Weights of a small transformer language model.
Size: 12 layers, width 160, 5 heads of 32 (1 for keys and values), 3.49M parameters.
Architecture: RMSNorm before each block, rotary positions, untied embeddings, normalized queries and keys.
Training: a variant of Muon for these matrices, 128M tokens, 7782 steps.
Each number is 128 + 24 x the weight over its row's rms, rounded and kept within 0 to 255. Layers, rows and columns count from 0. The size above them is the row's rms in percent of the matrix's.

# layer 9 MLP up, 640x160, rms 0.19, rows 0-92, columns 32-63
size [101 101 103 101 106 107 109 104 103 101  91  94  90  80  99  92 102 101 110 106  86 104  85  96 106  99 111  96  88 115  96 100 100  99  92 106  93 100 110 107 106  88 100 107 104  87 131 111 110  97 102  83  92 105 114 102  95 111 103  82 100 109  93 104  98  99  98 103 109  88 109  95  87 110 116  94  99 104  89  93 108 107 110 100  97  94  98  97  98  97 107 105  98]
[[ 93 117 129  97 152 157 161 174 101 125 140 137 117 130 112 119 160 139 138 139 120 131 117 133 116 145 121  67 112 136 110 116]
 [148 129 136 150 130  99 140 175 106  93  83 116  71  76 153 152 136 121 145 102 162 132 155 125  79 133 142  89 104 102 141 115]
 [ 85 127  86 139 174 139 160 159  97 133 125 136 146 146 119 187 137 140 117 107 138 144 156 112 132 124  83  86 148 130 149 104]
 [112 128 126 133 125 128 152 131 114  90 172 140  93 157 152 136 147 128 133  87 143 132 137 128 146 186 137 109 114 160 132 177]
 [133 113 105 119 140  82 155 133  82 155 134 110 147 141 139 116 116 134 126 107  99 151 103 121 131 168 126 150 147  97 145  99]
 [132  76  99 110  85 134 168  90 102 129 129 122 140 144 103 155 141  84 166 100 188 176 123  98 127  87 128 133 107 126 111 142]
 [127 148 126 126  96 131 152 139 180 142 130 138 138 123 131 185 106 145 106 124 108 120 145  93 161 140 142 110 122 106 142  73]
 [152 114 140 137 136 153 117 140 142  93 173 153 129 126 137  61 116 145 122 111 111 102  96 138 125  95 141 143 153 138 128 140]
 [103 112 124 101  99 101 120  89 136  96 121  96 104 119 134 116 114 117 130 107  88  98 150 122  80 140 108 144 120  81  97  85]
 [130 119 114 163 133 120 137 125 162 162 143 128 102 149 150  90  84 114 121 137 100 126 155 123 112 134 146 157 105 102 153 126]
 [156 116 136 116 109 146 142 179 154 130 185  92 176 158 152 130  66 104 118 101 113  89 140 113  97  91 130 121 159 113 138 139]
 [ 53 122 157 118 110 142 159 102 169 114 105 135 142  77 131 116 129 113  95 119 107  99 102 144 167 127  85 127 151 143 126 154]
 [132 100 134 146 165 130 154 137  84 128 134 152 164 142 122 152 139 133 124 114  60 132  84 138 128 168 120 163 160 149 114  92]
 [136 143 116  93 169 166 117 122 146 101  93 132 171 140 126 131  94 158 141 130 193 148 125 133 139 101  99 147 128  81  83  99]
 [136 132  81 151 129 155 127 154 152 120 105 150 124 145 131 105 152 127 147 131  81 101 156 134  78 109 123 156 122 123 138  97]
 [107 126  82 157 133 101 135 113 168  86 152 141 162 125 156  83 118 143 122 112 135 113  96 113 118 140 130 152 157 133 131 113]
 [133 115 124 122 114 115 114  86 102  62 163  87 128 121 130 150 126 116 177 112 128  82 103 183 150 124 128 120 154  98 126 105]
 [158 111 119 147 158  94 152  66 159 133 117 100 133  97 121 116 102 108 149 155 136 136 147 149 143 144 144 140 100 139 150 158]
 [130 128  91 130 117  96 153  99 146 131 145 174 126  98 135 137 124  81 111 124 115  85 181 112 149 153 189  74  70 126 105 142]
 [149 157 140 120  80 142 139 138 163  66 135 117 187 147  96 126 112 119 122 138  65 106 167 101 147 126 152 138 111 117 142 117]
 [138 167 143 142 133  82 168 126 104 164 130 112 110 116 170 158 104 158 123  96 156 124 116 120 159 147 134  91 102 125 138 135]
 [128 127 146  76 114 105 142  96  98 129 110 107 116 120 124 156 117 179 123 150 151  79 144 113 101 128 176 122 108 126 169 121]
 [ 90 125 158 146 113 130 128 141 132 146 128 102 124 178 144 131 161  77 110 127  82 146  99 139 169 120 119 129 161 132 123 108]
 [104 132 133 130 110 115 115 132 109 163 105 134 145 116 147 161 120  85 127 134 180  96 118 116 139 157 155 118 119 131 140 147]
 [123 146 121 152 151 124 119 141 108 152 103 140 193 121 130 172 110 138 168 133 160  75 115 130 135 104 119 139 137 134 168 163]
 [117 128 147 129 136 150 102 100 122 134 169 141 124 119 212 128 131  76 148 134 119 130 180 186 132  99 142 121 124 115 124 124]
 [153 141  81 145 171 117 134 105 115 122 166 141 135 162 160 146 129 146 127 116  78 116 111 109 128 141 127  94  92 101 136  97]
 [144 132 116 108 187 114 163  87 134  99 131  69 123 142 132 141 149  94 119 151 104 147  95 113  89  80 157 106 114 136 131 120]
 [139 131 108 102 157 172 112 147 130 101 137 140 110 146 125 100 127 118 160 141 119 115 102 127 122 124 105 105 130 132  84 136]
 [ 93 151 125 158 114 146 113 127 127 183  82 122 134 110 166 113  96 121 150 155 145 157 141 109 129 157 156 137  86 137 146 161]
 [128 112 157 101 116 136 119  81  99 142 126 167 103 120 153 142 144  98 146 126 173 107 124 114 114  94 123  93 116 149 152 132]
 [123 133 130 156 105 140  97 112 128 157 139 132 123 132 129 109 130 132 150 100 127 118 151 115 173  99  85  93 152 132 109 109]
 [ 74  78 154 140 109 137 147  92 159 164 132 104 136 147 114 169 116 128 135 134 131 132 118 133 130 131 102 125 134 133 135 163]
 [ 70 135 155 103  89 120 160 136 105 123 150 132 146 122 113 125 110 146 114 131  96 162 142  94 138 133 113 144 112 112 154 132]
 [ 84 141  82  91 143 118  89 103 153 113 131 123 126 109 130 102 113 140 153 102 120 129 138 104 124 111  82 110 137 118 127  90]
 [120 104 114 139 121 130 145 138 113 146 141 148 126 147 167 142 131 146 164 157 146  90 159 164 102 106 155 132  81 111 142 156]
 [116  99 145 106 127 141 127 102  93 128 160 131 104  86 162 131 137 122 192 137 150 133 159 103 151 118 180 114 166 110  96 158]
 [135 149 136 127 129 124 123 122  92 139 130 141 129  94 118 157 138 140 154 117 155 151  94  87 124  83 115 138 157  75 107 155]
 [161 149 135 123 117 135 129 152 120 111 157 165 141 128  76 106 105 172 164 164 132 162 114 141 140 138 127 122 104 126 110 184]
 [132 117 179 163 149 154 147 145 134 108 133 117  88  91 126 151 163 141  91  78  85  97  99 102 156 120 140 119 136 117 138 103]
 [132 176 120 146 184 142 135 140 163 109 141 125 130 147 114 137 138 105 174 111 149 129  84 126  98 171 122 132 100 124 137 121]
 [116 147 146 131  90 137 153 113 118  87 155 153 134  95 140 121 126 141 141 147 119 115 138 141 163 130 104 126 139 162 144 128]
 [135 136 119 153 143 134 130 131  94 171 136 165 137 132 141 124 102 143 160  95 129 136  89  90 144  95 155  85 120  92 167 113]
 [157  96 100 157  92 155 153 118 147 122 149 121 126 146 149 109 147 127 144 125 106 133 152 113 140 121 129 121  92  88 152 107]
 [134 143 148 142  95 134 162 128 141 159 108 158 122 107  94  86 117 113 136 105 110  71 164 108 109  87 148 122 129 119 176 126]
 [188 174 104 107 174 145 131 126 133 132  82  90 149 154 102 113  85  67 171  94 151 181 112 112 125 130 161  94 123  84 115 128]
 [113 103 131 109 128 121 153 121 112 149 155 176 130 136 128 162 130 108 124 103 117 114 139 113 145 102 171 161  88 121 118 119]
 [ 88 113 119 117 130 161 127 158 120 132 162 133 116  98 133 146 132 121 148 133 135 137 142 147  80 151  97 109 143 149 149 127]
 [152 112 113 148 161 131 122 123 177 126 129 150 153 153 128 121 144 166 168 149 129 139  81  47 137 139 128 116 178 155 135 120]
 [100 187  84 114 110 115 152 119 103 102  90 131  95 150 151 140 149 136 115 112 149  80  82 144 167 129 155 135 152 139 144 123]
 [151  98 138 122 101 136 133 166 123 129 142 146 133 120 139 138 157  95 136 131 104 120 117 145 182  82  95 159 153 121 120 134]
 [154 134 110  86 134 149 116 127 113 173 108 136 121  93 172 116 112 143 115 128 126 115 126 111 139 125 128 162  93 118 128 114]
 [113  93 112 174 122 133  98 136 106 141 120 115 150 134  99 156 114 123 149  96 138 134 110 181 125  59 144 117 103 143 130 158]
 [100 125 140 163 125 101 108 143 130 112 116 135 117 173 135 120 108  77 138 142  87 113 104 147 147 128 178  82 142 161 145 124]
 [147 171 107 115 141 137 141 146 158 127 116 140 130 120 146 112 102 146 134 114 144 181 119 158 102 153 128  90 111 116 123 125]
 [178 130 160 134 140 102 135 132 136 138 129 131 120 154 136 121  99 111 125 153 118 127  80 120 127 111 171  96 146 151 178 118]
 [178 124 118 136 139 155 139 134 138 141 165 141 125  90 162 163 118 148 133  93 100 133 185 143 111 135 178 109 140 151 133  89]
 [182 103  88 109 155 164 125 100 164 130 107 111 106 139 171 163 108 155 136 141 141 101 129 139 111 157  90 121 118  97 132  91]
 [129 146 120 172 141 101  89 150 125  96 115 123 164 116 123 126 142 165 115 107 120 105  99 119 126 133  95 111 130  53 164  88]
 [133 147 165 143 114 131 121 118 147 101 125 115 114 159 169 137 141  68 140 128 106 131 134 119 134  93 123 145 114 153 129 124]
 [147 147  91 164 167 142 134 141 148 116 164  80 125 100 152 118 143 118 132 142 117 119 105 109 151 148 156 120 124  76 126 169]
 [142  72 115 129 130 137  95 146 128 143 116 129 137  86 147 163  90 119 114 124 131 154 137 130 161  96 180 143 175 107 131 108]
 [127 114 125 146  86 112 136 127 118 144 126 131 152 120 112 140  67  83 134 125 167 109  98 136 133 103 135  78 142 103 168 175]
 [143  83 131  98 146 123 139  73 138 115  87 115 152 138 132 139 110 101 122 118  86 108 135 147 109  93 190 100 120 122 170 114]
 [125 123 135  99 106 184 192 165 130  90 146  89 115 164  56 116 113 127 114 134 164 123 144 134 118  86 149 106 131 135 119 139]
 [113 164 161 127 108 138 122 144 102 110 128 128 137 110  98 123  76 121 135 109 117 152 127 143 116 134 147 112 145 168 146 188]
 [ 91  71 114 112 124 152 132 135 104  89  94 185 153 130 137 139 112 121 143 149  91 149 148 109  95 105 175 153 111 139 121  87]
 [120 172 106 120 163 153 108 120 113  85 128 155 145 142 100 128 127 143 135  82 123 158 133 105 126 145 122 130 139 151 164 139]
 [124 129  86 122 118  97 128 157 127 120 105 136 145 140 162  93  56 111 167 131 153 134 106 129 169 107 111 117 124 109 152 158]
 [111 102 100 156 124 103 151 121 145 171 105 125 104 140 131 117 117 124 163 118 143 149 126 106 132 134 118 170 147 124 146 161]
 [172 110 101 140 132 142 135 137 120 103 153 113 135 114 108 122 151  86 109 137 133 114 170 118 151 128 134 114 156 128 110 172]
 [119 108 101 135 122 113 125 113 128 129  90 169  95 116 113 137 149 125  91 139 165 114 121 127 152 129 129 106 131 139 158 136]
 [122  91 115  85 169 126 135 106 122 152  93  97  88  98 155 142 116 118 139 152 114 146  92  83 141 130 173 135  72 104 123 190]
 [127 179 111 197 121 165  95 132 132 133 127 135 143 121 133 127 151 148 130 104 145 112 123 143  88 115  96 117  96 108 112 155]
 [ 95 117 134 136 155 163  97 142 103 141 120 137 117  80 107 131 136 100 125 124  88 134 127 116 155 114 154 166 151 121 140 154]
 [159 131 112 146  94 101 120  85 127  99 126 118 127 106 168 141 127 132 130  90 112 150 144 118 133  80 131 121 124 119 132 152]
 [154 165  86 137 128  70 165 108 125 143 117 100 126 122 141  75 126 180 111 118 119  94 135 142 159 130  85 153 158 126 104 141]
 [116 131 136 130  89 132 107 136 157 136 118  96 141 106  99 121 121 123 156 138  90 130 125  97 127 142 169 133 103 156  99 134]
 [ 74 172 135 148 103 102 134 137 104 125 161 180 163 110 103 114 129 163 138 160  80 126 103 132 104 202 112 128 127 115 114 124]
 [137  69 109 151 117 109 125 110 131 119 127  91 157 163 132 146  97 129  92 140 167 126 141 123 139 135 159  96 124 139 140 109]
 [126 137  69 139 129 104 154 131 147 128 147 117 162 117 180 110 138 119 136  74 138 122 101 115 168  63 122 181 140 119 136 127]
 [136  72 129 146 120 114 108 113 150 165 141  84  84 150 127 184 124 144 134 127  95 152 112 135 112 128 125 115 149 115 111 145]
 [155 125 110 156 143 129 131 151 112 102 130 155 157 139 103 116 105 142 113 132 158 133 114 106 124 141 108 107 162 119  92 135]
 [129 112 110 160 121 185  91 190 139 131 125 100 152 104 150 144 111 109 142 130 155 105 142 135  89 141 118 146 108 142 171 116]
 [119 122 173 146 119  79 108 154  85 120  99 172 143 119 120 116 156 129 144  92 117 107 125 140 131 131  85 155 192 117 150 134]
 [124 128 113 102 158 129 120 155 119 150 126 101 143 111 128  95 159 123 147 151 132 141 110  83 108 122  97 160 171 120  90 112]
 [112 109 119 128 138  81 174 166 138 118 151 107 175  88  98  87  97 129 151 145 130 131 123 132 128 155 106 165 153 154 138 139]
 [109 193  97 107 165 118 130 121 104 127 129 130  90 112 139 129 136  88 122 122 163 127 145 124 121 176 123 104 150 123 156 160]
 [113 105 122 120 154  73 123 153 112 132 116  99 146  96 124 131 125 143 110  76 155 156 156 165 149 104 135  90 118 111  98 138]
 [134 154 137 168 147 169 127 108 126 106 141 165 136 135 130 103 136 134 121  92 127 139  64 133 116 135 164 133 134 179 135 114]
 [124 123  61 140 117 143 128 124 151 150  76 122 179 162 115 133 141 111 155 130 147 126 139 117 104 186 132 116 134 130 127 125]
 [144 139 148 135 129 132 162 114 103 159 151 112 100 130 178 115 138 129 122 138 143 131  64 126 110 148 151 103 127 129 107  81]
 [119  82 149 128  84 171 146 129 134 147 147 173 150 105 131 143  98 109 125 172 124  86 116 181 101  88 141 133 122 129 106 140]]